From a checkpoint of a small transformer trained on Wikipedia.
Architecture: LayerNorm before each block, tied embeddings.
Each number is 128 + 32 x the weight over the matrix's rms, rounded and kept within 0 to 255. Layers, rows and columns count from 0. Numbers have three digits each.

# layer 3 MLP up, 384x192, rms 0.114, rows 0-191, columns 128-159
222222076098016116217251126241159086150119130050161118134046062187155212176169117076142078189112
133126130129124122131135124123139149094109128132127130135120134131131141145131133108131123122130
129124127130124125131125113120144132117116116126144118139121132138123133130126135140128147118124
139087113104081089138097148038155162158109160098138094109135105097139137129151171080165167133143
148131130153151164166185160124137112150121103136171086168079082137133103059183146152124162131102
107123192088000136078117147155154182052097059100160036171164111164092084145187113039141117185206
131118120135126098135138110141142134117103135131130134156117126100124130131100170105128129105134
129132133132130132130130118123152135091112131119135127146127142131128134133129157117109127125129
157113123167169159115213118120146191087099148139143124127143099159104136101188169084138076049193
097172067214058124120073167149161121129112103053117092143153117175125174116076113137078140032109
217123150117192162173174058173141178131112125141187157134101143185134140158160200097164047084163
115209199213158132087148043126144225134104125068212032134039148077103172213161131141136068046129
224135076043124093153110129169150255119103104101198186149180084131144151218246122113123170095062
088139171137151100146141105121121197110115153127122167134120183084123133053161129100113148137142
130125132130131124132129115126142142130100109126140102147124126141117134125132127128126128119128
124135131126130117127134116138143129121113127122127130135108126140129143125134140124130121110129
149179184228089000081179149080141082091104123156146055147055125187150138177098118176146177136192
126131122137128126137131124127148137120126116127138116139128132130128134112131141129127127128124
115140129148140125138140107128152142108100130132130124161128127125117158110124143124128117087124
129120125135124119138134109132142161118105129135163116150125131138128136132124135118131126109125
145104118102136124122166096104159152109119124116146128177108119142090161138120161113159128056103
138102200119094119109154140092144144112111077135165122131129107133102205164190139138138073146088
129147114137102108159027116129133127131110043027118075099133123110089175187212184125140060102048
126127134135104130129133117128147138121116129133129128153124134122122159122132135118126134108125
135135119129123108143126127128136128115123131128119138143117120136130142130130139127127137128133
159184186135141154141157136080124179140121145135153150130160123075110112115125120138106142133068
127100083099136115107143148075155165079118128079118138152132142201108125086089092120117182109143
136133123136113116137128113130128129111103122128141128139130126125129129135127132128125126111128
127130118131125131130129122125141157105119126129132122152122134132127147125126146122129131118128
130163182131084200130173132119139161078112122193108173165096092145078111135165223160133064150157
119158108176130092105151055176150121127110100078117060094130137111158140090127146104150156152135
175064049153058155123159136126144153093111039120176064142137133093086152127196082115107146154079
138151139143176113114149082156148077087104144089100174177145071133150253108145183083130062160197
123138130135123115135126109123172135129116122120153130146127124130122132134122148113120123130125
221063123075136166139105134234154209104107040097126180197084115055082194202098221147173160155076
111109129129133108129129125114145129127113130122141121148119138123132133106136148115135126111116
139139116136125118126126116131155149107092128119139135160129147127125131129116142128130130112179
137182127189008113085198107046158188043085104120251082149125146183152178178004106017127191103160
129126121128131123135139125133158137120113116138147122156133134142132135128129137109123132130133
146124132130124123110139116130145128119113131125126127142126149130147131116115156110123131131134
183185123202135146135155179160140170155119098113180155148111084160135150088128137138116138146141
131132125128128128128127122114131130115117128132134130136128135129125127129126141125131125129126
136122157122115154128144136111153126094097125131113125156114139100113137115113134133131134105117
134127140137136119139134110131139151103096119119142129144108155121140138118143137112125122129127
127131129145127123134138122130132134120103128128134124136126138130133130125129139111124126130127
138086112161078055037120124084155117117117124102161159117101092079150199087166187064114123098170
166213224183074122139224089098147135075116169153104172174106137081130152133087109167100073179144
131127130114129128142119128127132163123107135144130122147126134132128139129130139113125121113108
222065083121104053250147128127150106000114133134097191127062130077167162126140110071118169172175
064133142111208193221168000109140123154107128094142161097100126127100191035045212169127122146176
142156139120109113136160146043132244132121104178154136136101124109113155146060134126135122074139
124129119125126121133126124130150130119121133133140129143125137130123147126133135114121130130128
133137135137124123143120135130134128119114124127139122135118115136115142120135136123133122117129
129139125147127129135136107137149124092116121136137132154116136140122139111128149117130129122125
109211102144044175195141127125130220141110177138160137123073070105104133114110151114120119149177
126140128135128125128128126128148123109126127129142119140128127129128139127130136127128124116127
142204141154239075112133101196139134154098151229117121152101163178066110142102160107131099097097
128144139128130130125146108131149138114113125126133121136122144127127153120126138121121131117130
125129126131125126129128128127136130113120126130131125131127136128125134129126130110131133126126
033110145103130099169118090186139145156109112127151137112131097142159091069067244102116132138130
122124125130134122136133119126153143114104138123137131169123115123127126135119138119132134127125
074150169153089134166103103072124187127104085115152078112000118137169135154157125174134150152125
128121153155137118139140125115169128113084112161133119161106117142096130116135135114211143098111
128136120129127137132138106129134148129099143127141130130127140132125137127127146119127128113129
133135131112139164128154123132169137082115128134123136154109151103136153115112142097110122123136
082080152104135068211105079129139143097120144141085185193109132202161161090107202096128075090126
129126127133120117130137125130160127127128129123128126148121132125126133127128130120127148121130
166250173100034119165133138152158141113119106128146113151128062097149129069100092133138122205126
135128127128134124128132125131146131126117128128130129141128127130125130127130135128126126127129
122121124138134117135121109136140153125118123124149124147125129126122141134126147113127138119116
129129128132128098151118121125148128112115125116131114145128129136126138136131126119130120127115
060111133141073071161125093149125140136126073145192070112058118107149107085134133144139109086106
108127149203147075193106083167141138134098157145171025134159158159175158162137118158135085199104
199073159074115119108160126097138105151098110071171148111000126197095110179192079144116191123153
128129125137124129136131118129159130108112125136138131131131131137120137128124128121128136126130
166201066150022093154092149163159093118128096057112133092024255085167123103118073099080173129135
126127132128130132131123104138136144107119139136129130146123140128124131127128136102129123124124
160186098157071102118195169169146099000125108204130032145107172134136152147080103122125135095131
173111138077073088222095126201159134134098025061096156126125177144144057147093185085149083112151
148213099113052128108175129062166174121113164081102134200085107098083200063147048146141165080096
119094132107133138144191184091139151153111071051137147183044182157143119136087184138129107018094
068196119148180114122117112128129131152117123110082047124144127167116171086134199088165108086088
069113169085067110144150107168138104131116114183108053163176209108180130085086180002159122135072
121126129128131126134135118132140141120113134131139129142126135131146153126131135128125142123130
125137151132113130122115131131146131094105101145164137144111152122129154093133182076118116121154
133126128129110134127153123131149134118107133131122116142124137131141144133120141128129131132147
130125130138112112135154115144157134120113129129148121140122146131132155132127143105128118126132
136121125128124131129124120124149128112119126127142116150127128126128140124128139101122136127126
124127125135122127141130128129144134104111124127129127141112124126130155126124142111127143128130
132141126129130116140137124129149127115120129127127136129125145140127149129128138115123126120128
124129128127128126138128126130130128131116131118130123137129129121127140128129138130125129118122
130133127134127129130128121127138132113112128132131127142116125127132132126125136115124127128128
132127124130138126135137128133134140117119133130135130143127130148124130129124128114129125126139
130135127130125123135129123129136129117118123120147129150130127132123132129132135119134125123122
048099203079248196109173180147144164105087208152110076158179119213195233150000255104086175123231
137122138133125129137132118129143131090108130130130131133118146125129130122129132119113129114142
083136139191139091194185155143135135132127035105164018120146156099158126134190137131135108152096
122136112140132119133124110122131179097105129129152120141125128136143156125132145116125109126128
123131164152133123145133132116115121128138107152124124137110119148087131119130122132233138111116
130122122117130125129124120126147161116094126130134130138122162130133136118131156119117137144129
124134131130135128118131117135159152109114142139128135153113133134130143112117150099122123110135
123124130138117120125124114136152143122116127116134131166125127135127144134123147114128123114131
160073129112108139145131111197154107102115067090131060164137169094159122092155189092119097111057
138133121144047232102101177078127182130110135146140114150110103136085134135104138154128139155118
180083117236126124121173121145142190141107163146166134107119150177127214113121193100121081153135
129125114127126114123144123128149155120103135127139128135123139128127142126128128105128132121133
125125132137121123135127127127137144118105129128137126152114132122121135134131149118133130121126
147078095073172119134133148100122148166112159146142117137155139162135135065207214143164110141055
134121118121125132150125125131175125119118110118135132157107123121128135136133134126139124130114
129127132131129124132128122136148152122101122128135132150125141128125145122120136123131129128124
122098100119109116134157109130168172123098143118143131171089130133123140133105134132128121087127
096063118176106162254096127106126119150091097166160054098102079177111081157136204077143172157186
129118118131126137125135129126141143121096135131132131147126135133130143130128143127128133119128
128128122130133124128133127125128130115113131128132130148130132131130128118124133130128126133124
130140135132122125127130128129153156106119129125133132138121146113116140118117133104118132125130
106179100114097178230137084083136133141115056104205071095100118115120080063093148205111228127096
203159055180075054131116130255154199115104139018093056145035126130151165167127072038160179116141
203212148098146121113175159183148151058111056177159244251102093072079138136142113111104070118157
129139129134130123151128111128127132127098131135138130152123130135130138120123132121130136128127
116124113100157107148136081176142133117121039094151123150150155130219167093148109170137120147123
127123142125126137106130117112149147113108123112125130150120129128130143128126144114128123125129
120127110138128158131134171147141171120108091126162007162084208122111129151204079180133167150116
097223118173117129142144133134134246128104159111182120154019092105175107032099109143117169099099
127132130127103114137127122125141138113093123133137138148128139131123130125127148120140131131127
119141134131134124124122104116151130101123117135139107128111125134132150128147134122124132115126
118048067178150209189086089139147188167107100082255140090049084127076206145106255203135213162178
130126112131128113137139117128140120117121127126130125147126131130131133127127142121127130125121
143179145209172147215175132192162129117118150124137089160102138207109138061100148120104064168148
134129116132141126124128113128148136114110129120136128143128130123129140119125132113131128125129
137209161125047136135160077127134187067099195203183035111048255171185208144078150168129140123141
184159164221061065127122159085151121047114061084149148125075109151117133186173212159125078065137
130138089144087122164096139147145131136112094090137043091080150174162137151132082168122168175173
168102066150121128116107127198152154140108093130179121177043221162113159122137086141106179110163
187122111086106124156078097063148159145113162072167155191021132196132169094171083160150115134134
191072114112072108109150163083144134111113176063061099170098129152202156206145183141148110132070
088115105071176189106055143145154169056109047168161176114131191185162126113123166159080217123039
163149132150038178164110143117127162137104150109145118121105152255138144177220088093123098150123
158192074217073002111117104032158163109090053204138136230103199139195113070086133059106176114066
134130128134120126131129122125139146097106127132139118143127132128141137125121152115128127126113
128134112131121130140133115129138146120101123132164119133127138131129146127129149122117126130130
131127136151121131130139116110153158107102125129146125138116136141129135122120135128132128125129
176121084108178112170070134120169232158109158037121145134121143171044103193164126137135183145192
098134124110159095149078143148117163143108140206110127116103167149138106124136144164110141148165
135135131145131102138126118142143128104124121123132127151123141128129133132137131109126125130128
121122158158139124140143107124163122112096114144133094171083123139081129110128152119177159063127
179145103112170149144141153072151141141113171040092200181076113193118163099092158167101151036106
129124118126129126132129115139129140120110127131143128139120155125128137124121145122123133121133
131120105136140154155063144227142139071123129153157131118114069108096175175118126155101061139091
130125131152127129127126112128190126101123115119129124144129125130110150115113128095122118114126
133128127129133122145139126140142132115112123125141123148125131126128147129127130128126132130141
129135132135130130125135129153150127115110132113168115160124131130120136128125131115115121118126
182130145097179212206157147201154155111109106174158086135081172132090117117121120179077153130121
128122126145126107134129107114151135107115134158163123148127114126127142131127140110131110111127
127170085116148246171099193124137127078114134128155170201052198148094085132100086069147128098131
224179110111074105136212141181151128075117126048180000170042134044154235166085092091165137107093
121134123165114109129114123122157138102114123126138129134113125133130138144135136112119119113133
172199099158102194136173165138152118133097000253144153165167148162068190170161127160131065109143
129103129132132114138133121117173129116119121123128113142128126136139133128142137121128124132131
123129111130125130133132124139147151125107125129145126134117142133144138125129140105124127124119
127133046115054081084040090140155162065111122118207134131131181088129107110202183111130085084162
154146079143076108091059159212145109052111096076089099111095139063159233191103158153097186121087
118092205168050077208148120087170114032104074087085106230127106132132116108095092124134137140205
123109110131129130133125113129146135117112129117137124156122154112125146127102151096131121130115
087143101118054118093030109152152099044116125098182148121132137097164212134138180113134143123068
159175125140098167169151063074146189148120144112148093126127112070083102108091178101127096116150
189124138191119110125135165090147182144104150102136105231162121170107092075238145130148120202196
102170098239130107124041124179145211152110123064107165115105101160155209169127153189139154116153
145219145174112103142197144066146114092121105099133198149066048148108111200071097091143054142205
129135136126137118141123114124148142121106133128140121155122131134118145135106135104136130133118
134123125130117130129130123130128134119115128128127127127122127121131128128131132116122132123129
128143124130125124128129124138128131112101129125132124149135130133129137128127136125140125109121
129128126136131124128121102130134136110115127137130116147120130145129130108132140119146131122138
127131119122114123130132128126147144110116125124140131148128152129134138127111131119126148124109
183097159101108058080165139152146120007123147079110194160147091152153178141234072099145145136136
139158194156096160153127146089159144136117117067151146116124120091055187053136139097112089140090
127131134127114126122128134129157130089116130117137111140133130126145148129135128133114123119119
124132132127132122144126116125138129114118134122135134157127128140138143113136150106128129122136
125125123135119130131130133132152134120104135128131121149125124116126136122131145117129133125129
112141145195032091152153090110142144134121043118255128124134215113164113106141233000120133117106
127136130126131130132131126129140134119108132121131129150129133127125130136126144115128132128122
173159103157063179150143180103150165086108154069100182147062117106156123091202179122103149143200
089141132110149145115112113130160160101108114111115104144142094121126128161109134157141166102127
127129133131128136134140117126135126127113120130125121141126140134127135121122137113128131119122
225179116058164000216125065094136198114095102052168092084085191171166098156230125160155113166170
145130123135129127122126119133136153103117125124162133156122146130127141125129151123111116128133
128132125138133128126132126128155127110121117131143131152124128126125126124125136124126126121128
154169097236060005105176079082148197151099146104145155168134088130229120003117104000121163110169
121123132141122132141145119131128151109117122123144127137119131136119144125138145111127122112129
121136127139117127126125122117139138097113124126140128145128133143125149136131130117127143117122
138136119141035145126148199138134112122109107116092133185083123080168146149125084150099161104182
098166055188081106174068142152134184093114106071181147112123096164158141136193119171138125162148
115138124140100095128137123134146153087112118122141135145113117131123162131124134099137144110120